Part of a small language model's weights.
Architecture: RMSNorm before and after each block, tied embeddings, capped logits.
Training: a variant of SOAP for these matrices, 325M tokens.
Each number is 128 + 24 x the weight over the matrix's rms, rounded and kept within 0 to 255. Layers, rows and columns count from 0. Numbers have three digits each.

# gate: layer 3 MLP gate, 512x192, rms 0.123, rows 101-167, columns 128-191
# up: layer 3 MLP up, 512x192, rms 0.12, rows 101-167, columns 128-191
# down: layer 3 MLP down (transposed), 512x192, rms 0.109, rows 101-166, columns 128-191
gate101:187143140140141165145107136137091075081137155104151123142144103137110161148162151179157104138132136131121128117124126128130175122112093164163133087134099137155139139135128141123131102177147126
up101:149145123116140090151128084147157166095143117148106143136162128129140144146094085085107085129131151126105125111116129103114060082171167118123140103117136091140120098127111089111100136120165100
down101:091112098134140142058154147133125132175168142157160175090110121149145142135135131079138118138138148169161106108139100150166115145083131106143134136160134154087110122160143145048114149103132160
gate102:114114126129094171130132135153149094165169161096101126121124089123107142124085101142097138115144166138096124116134131090088105094170143174108102115106158142133148123106090114087139075140135110
up102:090141094112127148096112089176131115134125098158125095133178130113145126092167133129124127100145130110110124126180142121128162105131135151086137106123118137137167122100150114133125123117094111
down102:138110151109085121155156128125143155146109147083167124106098096145114106126110082154113117135128137113102120119143113126140118115154108095109071152141172109104149142129150148116139130141147129
gate103:132139079133129137125110108098145160104140154154108111092131129129165151139116132116110161083143111134122090115139120160137103087148151129100106108099146126151116100084118104090140154135116077
up103:143137120144148113118125132168126127113134142131161113117134167152107132129132115110111136139154114145120139166147134115133112140147129122082148128112154142108167131124151145129152078165179125
down103:121115106131131135144089120093117147118122139139107163124141141134132136164122139095126152086129106131118104141153137163170116101104098120107111115125149133122115103116091133103116156122121080
gate104:108136113122133138148139159115149137125109106076148144117147084160139114174125131147098154191140105172103135127133102177048150121078152130066175108139097145112147084155102098164167100193123120
up104:092103127110156165120123166099141089124156149128121122109137060120149104089148159107128132140170145139112103148089135111151156163088129166148102120141157158126165142114135135136132154120111113
down104:143106135112167140127145124116142083151146142110131151106152210101111137102147101105203107166137092112119136103168138150192128166108115158189095136129143120155101149101119176131091122164173166
gate105:084140086144089090116133130145164139116120160145088125150116105102097091145112144149140103126138148147078127156124154108159112161154124190119144131140151126127084129104140133118138116129103136
up105:111142166131106093117142127108114108122124094101149115121125084124111150114136127153130142139132124118109186123126127119135154161096117095163140107149102136156129176088113145134144132097124134
down105:110109092132094090140099132128124148154097155105098123168136121114126104151134134136161143108108141143147146183131125120132153144156113168118128131117152116112046130136091143143157126129123127
gate106:093098114163126095183136095152150173122096084104106135119110148121102136158116162108102098126099105147147129144148195114131126133074135127102136079151134081127111105127137105110158146143110143
up106:112121127138173204121107137154169169118088148190158139144177128064136085125104133128136101080138148128096118121110159087144139094170168140153131104127143094122138145161135094147125092087154145
down106:124135151163168209121113159092154148173127181170148143143127120110158120078142107115124120134169169100097126114116118165130116110146187120112156096084103129130095142112147080141117124121140126
gate107:105161143115092126105125139071149105122126110107145155119110125129135097152131102146142128101095122132109143144123114114187120136109142134134135119163148118123147148145131126123124170092146139
up107:155134147177171098129102093141113163146088133109117186127123146141125100149127119119143143139126131136162093164115129153185163153138143131118137117111175108105127149110157120117131128133102125
down107:116104101099127175121150169103121116121174113162095044153112118117152169119150164127139142132127105096129139112157142121120124113126141139145123139135120144139107118120125131152136119139110130
gate108:122120110157100155106133140149147124094112121137107142108100145152178121157153124165113087124130139109143128173190153083131107121129097119138128144107160144134139124131111153128085148145163101
up108:132131130183121144151147106146093138115133141119107079116115116162134111153114129107144138133141139108103124175150118119122099129114112110132155143090102133163107126148131131154116087111129142
down108:150122158085151102101135136089139093126142109098123130104134153102077142118129130120115134127147116115148116099110124135143139132130133162158129126150101153100147150125137124110171131117112151
gate109:163141115137094109132120154092146102131113115159113113171125135120123090101120152103135129126140120130135106152082164114159143125126116116127128127136164105133123127155081118143136121078130070
up109:109132139103104113115136169130111134156147201138155105131151111148121105166140119083154123108097157193148159091122088137129140108154125131143156135107101102156097150151126127140111143122095147
down109:158116123121095121120130143136140089159106141132100100148123152136141071105103139117100157133122122141133093167124152123126134105112099106122135110133131147114116136159118113181132155117134105
gate110:130149122125137107107091119137142090141129105137120097179084143145156143137111151119130137154126171150095119125074134130093129107140110155128115116065128136164141094162180114150105128107147144
up110:120098135129149139116157146151157160139116095135117113133156130112174131129147101145110145119128107159136122121145138091110089136141134105131170120154090114183099090138087158132157116081161136
down110:116123089115140118170124077104152175160118152079116166076137140123132091121140117138135141099151129134140099090140103093131146097134089075154144136111154124109103128090084111111130148118098093
gate111:104103127162107130177156099116135168121123146112138145111142113139087122134144146087117127131157115133112133099119130135115125120112104121156142127127119158135106160125120069108112093156086124
up111:169094123147099151109162172137129100136114110136089143107117135135075099114135126099119140100137139146160143119147145145148110097110111162143156127149123095139169155131137084113127141106110111
down111:141142121123178138136133129110132152076140123088105139140098136111190159128158125147162157140119128155102109163135122111121145139177133126114112116125141129113097091098126157165120161123157153
gate112:164149150131163141156126102174078127100167149144108122116131129149126114147176111108130135172185147037111164186132113126123135142091092120144105103105131144083147142177079120091150151104132129
up112:106161129141132152127093117047169098151100070096112159116124120079132142107150152137130136127124152132134099140112127121184052089112111140152149165149125108109157071168159123127117127150136162
down112:124098105114144086097133146101197093143076053149130106155130140134116164092104185151110051081075120137111121110148164163144154110115144155154127085134081143146122100101165155144162103146146157
gate113:134146082106130070150118089164091127136159126090074129121131131155120178173111106120144124118098106109150115151105137137145130089168107096121101115147120109127133111123154078123119141108155110
up113:123134149075143140113143136145117131155064119161132133087114086092117103156131104118158098169143139173129135131156089191126198140122164130126127144156149071135117150130122126136117156168130118
down113:186161134213141157174124125117096151140095136115131123164131100067133092097060103128115170150132138135142154093129104118100124141119152128124145161093137136124148098137154120129143128153104131
gate114:149146143113121120152110121141123129143119117117121163096147122149103105138124112152133131128147120104132183136134105167146126118121173146112152100121142119160100143128123128132149147147128130
up114:143152142130087147158097087154144162128127145100090154130137118143134142151113157142153143118121126127164133124138150145106121099150128114137111120104115111106110144144139089132113093122120149
down114:134147124143177109126127121130127135136128110117138133110139127138115087121128134105115116111152107125131171117141089105152129172100137139115142112132138138156122144123100157101154162150151110
gate115:134097118142143129159159124145114120138136165138114147136101143119091138142161137107123121106107114147148107134171131119144103160114138127125113131127120153113110113168132125128138122091100149
up115:132100143125112158139115170109116164133098136159137118108094168146123138143109119122132158143139126147128152124150136145141103166131121117153112104126160139120139167136170183139103114201084090
down115:082171103129128095114126122124132116164152105118116136102157078098160093117097127146107106096133140123114129131097132100129136119135126120101163161179146127126096140089101068113147127093153154
gate116:145134123156136132129152100129095141150129153106132117135104145124109108133118096125122129120148102150156122129147163094142141107131108134071143148126161142064185087150100099130140118138089083
up116:126166118087111120089111156135109108109117176090112118090140149089097139132108105127140125106132097149147134172125123119147137102146108152109093108115129105076124102146126153154129116165094136
down116:137097120172139137130162112114124146124136120167151110135114148129172077130136124112111138128120171137139149099146136111123132143115127065099135179144159151123158134137124106124164153124123104
gate117:138125109153147157132125121165117119102123092076133124132078172114115199118123087114133073130132160094113127118084108122144141117138134139128118092107117132158148112145125126152120140147146149
up117:161162118144135119097108099114118078167114140149108122122139138167148104129125153124100115131100112133145138131118132181152111096141120112154123136096118121115124145118128147132118136137120165
down117:142109116139128146139127133161098135143113084086145104106104119147128143133122096142113078100094148130131112131111118118104111119119140115113165113104127129166123099123146132130143113151157167
gate118:134097134132122120108108169103116125112090114171150142155153147126132131115117137132138131109106142090110131156163173123126116145150089132116108116128057154147122126114121136149136100128133118
up118:154121148162117176102104153130129097114148144124143113135158107144124176145113120170136113108163139089148130101111119166097092106113139128110114117111129106142128135119098092151150111124161146
down118:124113114077169089157139127112139133137104110158102143110123126153112131123146121096147157143092068131100139133144152104151134144150097101126116127147076145143143118148113130097129141144114126
gate119:122153105100073137100098156124101133113126104131142085138124102089123114147092142120156112165117113085156133114159095101167147147121125116111159150150186144146119126089100137141113135119135124
up119:157130136138105102142148141141120155104126150161109122123142157136155139114111107152133171159150157137100117145166136062133103127131137116118128134124130133164164131103145142105108120099169110
down119:126113113148180126081146095110132112135121124109147161139114108129101131134138138101115089086111109127116119145125148139111078137117138164158094099125081106087127124139137116140147131143106096
gate120:142155078149129126138147104133135138107161139136131111091139141111148120139151133128179146130123140139182089129155140123129146141158140153120180142159127113084138133097133114113156131099156086
up120:132150151140137143115086133117131142123092113095131126080137097104193156131145147144140145120140102122110102117106160089136159155132160146139111128141082120162119151099125129150136174122117106
down120:132141110137140114134137085163139131126161140164085128124152153127102144127153115125175150132112143165176112132155110115088158087134125146139175119112144142053123109135140111110152101121138126
gate121:141109101162148142105092102138171108126088094080104166154116144175097129138109111144117125160101127132089127125080112157139086133149088118108168125141142081122112151141131126122148093114134137
up121:109112166134108127082144119142097150155131104106119095173099130127105148152138085129101066103096114099169121139126155126130133118163158150179132155139102101153136116164126132129104133125182130
down121:126171097151184143150087138110094120192131138134106163129106184154139152124174095120093172140140127137144108089094116105126104100142126119109102159113130133111147124165115142139143141086135176
gate122:143150143110098090124132072140129146124079107198125152131149133061122088138140103120141083096105145109093109099153114122136138144118121153131094128119131155130120157154104148103131144163129123
up122:157141115095147097126139127155124077132109089145111157144179138106161140136211123115167085103123128117144134128113131172139122175127128139114094145141119130073119123124131149126091157149122118
down122:154101118106139176168154171108146117150190150088159093133101143138133152098112118127131142166160098142120113110118172134138083089170102103095148096149143086096099134094120124147122138114132124
gate123:124116123112130154129152118091118096131113135100123092102090132152120125156125099165110138133134132121127097138083113110131097086142162121130136148129146147110180125097166079157164135114143136
up123:125097166157105104121144078147188101087125162147133121115111165142160148091138112145115129105081110080094133142122134187101161150122107144148147114097159157164139124130101152118137110169120161
down123:134128121096121180136139165134062120127103121087156096125118132162102136170071115183121105140150158155156094142103123088143088105163148117130103159146098145117134091105171103125159102106138144
gate124:116119142118113139119127124121093121123105095144147118127128095092097123130108134123128133161123137123137129126108114166146113097124122148095171130164151101110147133113111118134102106138128176
up124:126109100137129127112137098168134092115104154096100160125164155106135146142099147115132115122135116110152110164150101111120141069116130106117153095107081113139151117114145111144119103129157114
down124:108128139147119117108121123128099098118130090175149118117150090101084116119100113139127137129108132132117134121086127147121087101124117181091136120172140122094138124120117125106132102149139170
gate125:146130096153076182107123110101159111146149122119145171098103102091155144118082126139134160123170158093182153155083148122108123131134094123185153079125136130159140056141106132057137164139105093
up125:094153169151111106095106135144116113067163094134156125137139137130125113158113135117197145106144149127142156101125106134103150128138125129137104101146125152107090141086110146132165139146160120
down125:128112094152134163171128094107144104156119140138140144139160097144137175116107124094124153125119095108144129118117157138145118151098111159127126132138146131142117113160099134073084160117135149
gate126:143121141130129122122117166115117122123131121138160129150100147094121119103127108115159123113138129124098118123117152096128154146152097116119139127100130133096163113129127108123124129133141118
up126:120135151111121119135122059107093173121110136129118125184122155177132148164109117140139105136109155109145093103133134160117185101091123156132119094064110120132120155155155110123106139183172150
down126:145121137148111146126136185127139088124147092132109132107118116099103146102143111101117110078157103155100158143113125087163092177140113098138150103137140142097165127141121132111127121086134118
gate127:088163111129109149159128126123145152100128125134150167100129115129133156130129102176137115145108088136081119115161159129119122175146123108121141126168151138127126099141096128109142091103125144
up127:151124122141137119138133130126140112164122102159132148130132124109104118113138109117092091125092128106127116126169120184156163136134098099148153115147155147126116139092150159139150130112121124
down127:113155132113113128147100115123126157070116153124116142134131147124127118136131145156158140166154102155119161103135153109116111122124162132120123131156135119140096090130120103125127095123137152
gate128:118112068158071167107117128113150134162136123149134137130121135089105106147120164116123155180114089116123150120102113076148169173102137138114115138117157139131132132154101161132155142161145147
up128:108095137106110107134126138164130110102130152126151170152153159093154118116103142134116165120122106178166097097096115100144148129122124154097140098140122093130110131136145120131129116123152113
down128:188170084125136110132136151107123104101147122113086082085147112131119101107163136125126130148104102135133126173088135108093166151093116100131102166102140162150119121108111102116142166143093135
gate129:108124153113150121173185133120128168138118169121157137103167080102117139160151099121077092114104079142114182130175134138111105135141119200118137098195169159136132141161111123103129131165147083
up129:145122088089079117136166110102137134146112101155118138098116152105100144128145149113177123106098154104098110110169168168069137130152077142124139060159130150157189139113101110150177125122149111
down129:100101151166130138166113153141113141133141133176183097096154121138138111121128137118120092159116112141110129191124064108170058122131116129105144170131116084159149164120126167111151153167157146
gate130:135130148115096138140097185129099144120130165135122102137162064174182124107124105116106166135152117110133138121156169121117168137118112074147136135136101145134124110113123119134154136074119119
up130:147094135149162123139119119110153067115128112135161138147107147131143128131093111104131150168103141082133119147135134114170111122106084138097149127091136145164174115188151084145131119131103105
down130:117148091160148139124143117096136138105142080116111169164111134073101155154142166146151115135160124131113103120099111116106118120112159175126096162125150095116092159137116133112114110140126152
gate131:118163123158092131131117157092179134118126111102170177113107128150059125132127124127138152131139112159160095142114114122114141132137167116161162189189107110160126155096111151148120147109146136
up131:105110149109131167162114137145139114122137100124094104066147143096141101126148095134102089132107125076141125119109151179148134141152094146104134132116140178103118120140111151144122165140122131
down131:130115174119183137136146116155130134132105130157132158161135098152153154110151148100137087122132112129098161127132115104153136090112183124122132089136138109142132108148147099089169105141132142
gate132:136141104097120122147132139111117136150143115152136113146100192132116132131160160170114171135115161121107127125117140101111121135123116098140102091144114121106091088130136122120165155104114094
up132:158148135113143129135134133138080123070132124145117113102124124128133114127129161095133112140143162099162135083106124123138092136114151092118172136138108165100160111112111102121143123147104097
down132:125118142166104120111124122117135124127118160114161137114116082129170141144109079129116109126134090133128106124125123123125136141142131166129131183151157121164133139158115129117098121134148196
gate133:102133123106093118120137145093114138160105126101113129169117106143129108155125138161118139143097183137109152119119133076154093135104113106158146149123118110108123194130107091161131168120109122
up133:087129095134130067155109098160119135153107129157131149111117154098133154123117155166138123134110101121117129080179126089106145166118137173122096129123166103162077108121121159178145118161114124
down133:158177157137104138090177132097122101104124108095123106128118101155121132154151115121116116111139174128153154126114133152146179154137129073145139169121107125130143131151087119110136159083138133
gate134:151094126134116118178139112088148109143147111123127104121088128086125153149119135095165148103152149116105156175157130111136153141139105137135101134163149104136148125131166120134099124140122115
up134:137145095175136144155139095149105141148118121145114149095106099100133103130088099119137162125101129130163136121131094114136159166136096175155110156131103130100135093139116162118124082141118141
down134:112149117128143094089116142118112094109115136142118124132167130146099142104156165152074100127162121128128120157110135107136128103115148131138138105107100122139091161115111099120132173093092162
gate135:178130132137136122128163104094125156124139113128150122112109141135108125108113120168146133087129120125094145122171126091102136128121144103102132112133132134127113115110129117163146153128118118
up135:141143140124113117116102127158162111114173169128104085136142112137153146128087116086171159136147131148115119153094095130080145158125098151118160121094077106143145133148151093146147136137109113
down135:148122131117151136120172124074098173117112118117151129127124127134061126134151124166117122103123136124109140106186146127144140104107137092135130140127155139130139145130113159123125136112096113
gate136:198098124138136129114200139112143131115108107115104123122101113107180138117110128123104131127142172100124134104115145148142128129146119159144122133148156128094147178111122112131116136120115135
up136:111145131099172157123129136108079116149117124131139103104133084117136162155139113125175111158124138109085151114110104160135139127076128155118160115106136169109139141090108084161094146125125143
down136:154131129136114100138140137141147156116154120093125140127089130174144137096145128156104147093137120111144125158180108151137110094148101125093124157137164117158137099179138175089129134106116086
gate137:114162101148132122155146112132107118143117118136141108129119098125133158132138105172142119150138151145118095117127180110125137128143117148146115142145140144113137109130137088114145126114103149
up137:121127108104124120171110122135121121160127098133172155142131172140130093130097155119140128115105120091151125077119111103112144077135119130095088129140126134153131131177106091136147104131106145
down137:120126129131130137110153114131121143153144145140123102135112105133141174154162100112126119116159141146097125201157160154139124151134122137161157133133102165099153127109148149137097150095158134
gate138:155129104115126128141136129126113128143137158150102114103105108113095122115132155139140168122097116147146109152120098130128163131117105133138125156097131147133121128132157095110151134128117155
up138:159135093153128119160130153143120156162120134111142147112198125122119097135144114118120092106127125109153128168113151107152129065114114110115127124177126106157132127141123124148125075123166129
down138:123109146121119133120120111106098162125135152149141138142060120143118160130129125153093152152128093137151119127126087160106146144111143112125134145079121128151117115116143135127137164134091165
gate139:160133129132139140107152111118103165131110167144126147148151145139120104135119096101155158097150155136100108096116124108142065101118161134106107133137092137120147132075130110150118116139104112
up139:113109143121097147095144122174136172147120150149135098136165134144110127110138109152154137152124096139144103124151171122139110107130124168144108149120121130134116184125141139150123154119076130
down139:152138132158137108108127114103109148090119127092118151120117143096140102137108104084107128110153170129120138115110101112129125130118126093133130119127130157132114106097111131109140110158153137
gate140:099161107102113066109167121106148127110155156137149074127159108091139115114106100114147119147140150110120154103115113115154126100116160096102152137153183172164108098132136111134084145101121121
up140:143181112115137119154150105130101129102118134132139116139124138115151119086131168118148105135137119109134118144127140127122100149120113155116127121140122131095130138133095126087138147180108121
down140:140087113149125209121103138131103104135125072138132155134100173156082123141123134139085146111101132140136113140138192114117095156152071138115113157111098073107122131137096121125115088131106131
gate141:126148147124099104133130081155178145105114109094138114110127131124149165153102105083173174145069141104128118109138090157180139119127139096097119137128166065108110128130109139128104143138117116
up141:115131116108146132119133104130116094102167126086090120105083154133127072156124155144121165123142112124129118116162105140136114112145131141110143097126105112137135092157121121141113110093113103
down141:172146139145115128162106110134158155097072117150166113127152128120156182125125125071121122125097161124116158149114139129171149114104153111118107179129140112098128129121142148096146107167139122
gate142:106116188165159123126115105125103138125134139153145172098110131115143115132118125093119130120150152145143124155109132150164139141093143120053125148122169161100181143108099147142142134128084125
up142:169122120088127130092164131108155135157096151112115084131163128136138162118102190124123125097139126109116110165131132104168116124163118129082168162130132114130178111123144090115142152131151125
down142:168134057156144135186139130114134117101136101135139132112110111131085081109119065162156106117123132120130134126101105133126124132099131185161075092103173115135060126105137121090081140115115107
gate143:130120121124162115136118176112115114107151122164105127153113129128136135156152131137137139181165129142106147121124111131133152139117134109165105130141125118155137108174122122144141149143150146
up143:117127136082079135158068123138116151136139081144175130143146112139129124146119118070120155096124077113150139149107170117103151117150106121107100140106137137110115091100084144151116096135136104
down143:119136135157150114122184138124151108148132166122091099114102150140127140119153099139154110147129149116094093112163077154132090153127140124158158097144115103132142125159123126118135140123130162
gate144:114133148158078137130132128103144146146143153159162145133127140116133166138106120107135146118125183105130128095107126089104114125139135085144126118132184110126105084113122074151088097159125129
up144:171138123149135162107155089118102126124127099143136113120146110133125182168131102135227105103096104109112102065163114120120168114136119107093150114113139150124111106112096116099149142135136110
down144:117149154143121109141095145147145147148167142083168145170122140118139083101126146109078141153142152136101149164096154114170073152126130126147128140157109095126137114144146151154118127146131138
gate145:130117134138128114121096167140094124117162081140136138145110117120101136167153130180130123120154119151109119120117132141130109178094135132151118107137165109129124135065150115116137159117122112
up145:094122058125111164141126133147114103151133079093152149105117083130128111121113129157147151145130112129126117138157110152146113127124173132081132090110115107151135157093105151119162113162175145
down145:147124188117126096118116144144127140109124148157116115154110173119131135120164109133133132107130136096110137092111138116105145130134054135155126125153099171100110117138134124127142120103074107
gate146:138093137122141129149151131126117081114105123121138042144091167154139118134131134126110140118100125145118104081115134088123086107152131101176128181135108108163100109153144118108099157104106118
up146:143171127111115133143107132098140114115126087126119110150128100105126161116137149113111128136104139098150136143174125163111114114053145165165098125143132156122133131120110125110119104083139128
down146:127092149143135107130149134149080109132120123134155093117114177148119101154112129152116112106136110147169104083110114086114133101138125109139100178077133081174111071128161139133129158123126116
gate147:096126121113149146139152151095132155120147156160113139115143137129127117130143116122109127093135134163135116114149127118154104125103107133125131136153122147139102037132129149148162089152114104
up147:092134099178140104140089172124135140124096111119137138135083086121095107137154093124144103151087123135122129128146128159156130090150168112121126164110146120170136155129115116120132126131131161
down147:159136165106109153107146108157117116144157158163109138134150195153145142126102151143114140125173124144104112116122136124129144160119135120128121080128116126093125166123132135124115136095119092
gate148:175130099134152124135077115132090128156167134084108098143144129123131144096080127122121157107141112119113121099070112100157087164108126121152141149115104145115133127156116133106164084134134120
up148:119097140086090110153141075136127148124137104115131108124111099115143153088072071113185129125129154108163169172187135150176104118141123159110105123111134116129153095139113157121187126151143114
down148:123155093142158094114144123096151133150096144171103140124126138117123125127140117086167138130098128124102095123080117110122162139112118144142151148160168107123109127117105088113088156120110154
gate149:123102125152112139156156157142150115095135121159141131126098095115139132122131111141116178147161137149137119140122135099126123162122091133122129111145115130121202125111167103117141131116096124
up149:092177084098159143122124118095164148109160142171097120165136121143105124160091118102105132108112136167108149148146123099107094137113105177090112139104125121115113156121146130153148139139105116
down149:177091150165120124117141144136092126146093127103142163086151118109142121092150148147154141104156136100141116129089134130172133116126145077158130131162156123156121086117121136107096125115141152
gate150:146076097159155151128120147101142124111138146093124098083114161128152102154139114137120165152120156159160134115072142130161081101103196130109079100109135182136116137156107110145179120163098144
up150:136140100161126063133147159173119106091135146108088097170138175127110136135097102145126115169109109160141125148094141114147155120188133095138123175131130150151122105111129071125102112108113113
down150:113132106084153165155140079179118172129162093127108151136104087143126117158121135122169094114104137122118141101130135134165137119114103118157186150146142135170135128138155191161140141164082135
gate151:168146099121098125119141087122169142107109152168122135167087097162152111118106140166099129148098110144173141093129157162132114133114139147098109106121102120160087168150135140141156129180117100
up151:148132118132139167125129172103124193160118096149114124113119133156138112149168125111178087102112116157105126119163102130158154136105154110144100077141128137146145109108124105119146120158122119
down151:126156155136122126098119151169117144102100122103129156063157126118128136141121134118134147077122173101126166106090083092114175148136114113130107173156158165117133174116144099125107171144103158
gate152:115183111166103108130150126150175173124103156155173115131114118112122101158131158142128184146116082146122121144156115136136058106119154106081151123178141141097126141078181094123137141143127131
up152:138131111155153187120101141127123113137173113103163120137136106115129153133146140113134163130136118138145158138124093159130156097112126133113130132131170086152140098115143110223111151156125129
down152:123154139138140151141113085137156134145129130173148136140147176116142110112144162125121111137111073108063093116170118137126099138136115148112132127199131165085119179116115067114117126119178099
gate153:141175124167114099140085144108135109120089142143134138148149151126096126146114124149132109090084095153108133127115101147121153180132072143146132176110165158139105130135110145143156114170157108
up153:130100125127143130166157168167121132132129125113166119132126139117094155102130120151133110115121099132148151146143137193117149104149096173167129137124116168130106097135122136082137113076155152
down153:167165111132112156097179128125097153125097116104125116154094117087113134097127103082112146127124123169143112112105115130184144128122131098103137153118139095133079131130077116134113112146125160
gate154:146133134089114161131117110125149135143126101137139153108157160199095095108119109144101115064102069105143099139130150091100106136120102146141093148141177128145150069124104169099163156123144084
up154:121168103152092155076134190114100130099172182087123171120142183093119072148148140143119158107117099138063111146110101078124134163157137159131153097131148122139133122152158157079091105140134134
down154:162165144127092107106168164165175126125153118128116105120109108076147138138135156143180113166112148145148088169141097134138142117092146123172144128161104166105111157140108105127130093129114126
gate155:107148121128141102139150126124102174129132133074116115113122148171141083149110134101129184138125058121125122151096144083111122108135142156178110105111131166099130132146129126110137086126119130
up155:095120144116105145142125154159151100144116119137171130143151134122114127132104137115114100114137070096149116114114111158152109111138136129110124119076095127125167110157157148114131119127152166
down155:083117107135112095162148109111093160140140127096107141124123128154171111140139098106136162157142092119141101170114122108122131137121154146162146145127157134120107141146104153127129112116114149
gate156:104096123110115157133146165148137112096145089145174139125136194132126134106111072087119129154123141126123084114120127125115116142184122115159123108107129103071159106127140134140102185155120102
up156:169122136098102093107124127151118160108091114170149140159157114131125173143138130126129128117115109168114137145155091130137149159069120108168166125181172156150115109119157157096159155147149115
down156:094120135078122143125134143145134066120159111109126144123157140105118120133141075106113126132135137100152079124128084110133142087165087108135101154054116139084125141146143113129110181121130117
gate157:146141141124162157146130143114126128159145140144153134126091121110127122115143133139129126082108114130123178150141128147122131122138125169150113129143115154084109142160161102120113178107100135
up157:121133137129141177144151159136140143062135136130165155103136143165182140080109106119123177154160114162142127115086141127121124138131108160135153106111130105126098119115136154138106114177107107
down157:143125132131122133113115144108123105184119115138097130143108099088084129171123140142135105102099122079124092139145121097121137146129135094113113168145129152111152116140105078145135137097154134
gate158:133139129136167117131105112142105161158094128140148137101106128142153156162134120133142135144137131119107158094116100166108115119150080089130109108162119153115149118120090143102144095144121114
up158:111107133089161108124090133149140140143155110128152157132170159178114128130182095134118134082072148125127124122145088138141159153083108066131083133117122137114128112127133118131135128119159131
down158:103128181142133147139119114147129158144083147117130154110092124139146150145120085142104129172159065131109137091116117112094089141155116143140075118111101125121141122110124116106143126141130120
gate159:154125111168127123109143091130151129070137158143142148134128122140122130149117082088173124172099200102122131091079133143149093118129113122175148158114149091168127171130109137111098144134109115
up159:094106097140090134164130114150135135088158123132164156196130162146134109179117115139150141114138145137136083148169134139124104121183096135126129123141146127127086154127175127118084104132168121
down159:157133121154130081122142121109154131116093129129117106099111086111120137117110121105163118135097142100150164097100103107114131135102125118141132153124124077149152111101087132140130131104098120
gate160:113124107150142139139123087122135082105153169152083109100153156100111143105104132086130129118141134110108133135160129144142168146135177125147105125094133132139093136121131101159112169141114153
up160:127167111145115117096133129169088168077104129113136088168141091112129107161111111174128132145131147125178122164134110098144071147134102142114173138119081142140124085104108134117140119156122086
down160:108098141113109130141114138109156089171141125134094153099122179148145146090150148096140125141131155106079118103139124157132172122164153104154103155129174134123115155134148139156123149127169176
gate161:116123143158120154145128103165118164168151142152167138103131171143114113113111136122069124127143136174115154135117142107158173131100100130152141135111138134142131171154111096068111104132108138
up161:124085140117146093094139122108151121114139162124152108144176129114132071129147133134107172120129127135131119146116181091142148122127139145101136106131101099133131098110147124116120137092146105
down161:147150083113159119139113131087127143120100098111087118136132126143143141129143164109161153132107158082118118141165149173124092113153174156144147137127138133104095094100126136153168128139129128
gate162:123108154114080137156123119110146083105127109129097141118135141116119092112116149127160170128103105130105164158140124102141126155182143117102105149184116091113103136127145112118163175096138136
up162:127158072080109112122122086139090119113177098140096144134138111136096093114121150171129134197119111146154104114143117100117131131120077120119112115121112102137122121123145118168155128068185124
down162:121124178131137142117118140100165086097060120110133132105137146114112130135135091111161116118133127132131145149119133146127121109150147140146111137159119121111098132156107099121151127134089148
gate163:156085116138132154179130128132098121160148135127157170136154107117148161169072164142131163120105093111096194162130155144130117118116176116101171143138133134140174127092143141156116080098117109
up163:139113110090124090134134140137097135119171139120133142137140150169126112143110106066153109133089131116110132147154126139151136103156128105122125133117133171123111124081129159158103138086148136
down163:086123176122122178160094155086115107114124130179173104128125142128091113116140139144138107130104154189104133092113121091094098148128147159123092140136145106112127156091136098101148113155123130
gate164:150168132092145124163130112135146151157145144108173150104133105144143134133150106141129109140137102146108132118150088113124120130142153152165130130094113135114138107099093137049105158124142086
up164:109083120194117115161144203202132081109111160130137119094112133121098083151110183104153157079115115158134136083139083150131134138126160147107097106149112104116109132106146113172181143097123155
down164:143114115157144088167103104154103165135164137105156190060129126133151148132121132166137143100130093123111140109165080108153136099133149163120082110068149083122063118129119105075114157157160093
gate165:117123084164160111123108144101159142115125167141130130102131122148158095142090073146124110137136135095121109134099097117156158109160186161133140172122099140120123133144148116133161094131122176
up165:140149077119100097078141156108146144085145143178131122103119144128137099146122144111157143129148146094115126119085128132124094108134111108113170143125128078130141117161115102212143151124081147
down165:138103153139171159174126103176129116171135109106117098167124123124115146081127142166113119123102109161170129106150140113129121156098094139141100093131148145146129139100154139073109144154157112
gate166:127135092143152103166117156105115139117117202126118147114144183146097179160061124116138170103119116122129113111126109127123118119136165146130130130126125118101099153154116086104143104122100164
up166:115105172154127163129091119141129119104175181099113114087100124153115107127122079133124114113141151143095117154166120144112156117098155138158144128143074155180158105189109128118142166179113170
down166:144177168099096138122155090134158102156114066141112142147074100079152122114159141132136140123123108134112148137103146162126109129178106153150133105112117117106100108100144139145125133115187143
gate167:183130116161126115120164131083126163137121145169157134163104132128104174090119168096138161150154135090129114143095123092117101109117149104123061150130196137130092110160101135144081132153153102
up167:145117116137122137111129134146144133064188127156117138117140114112115100125117141135123147118129141135116121166176122109166132138133135167161132132120137141080088112110085140116132099159115132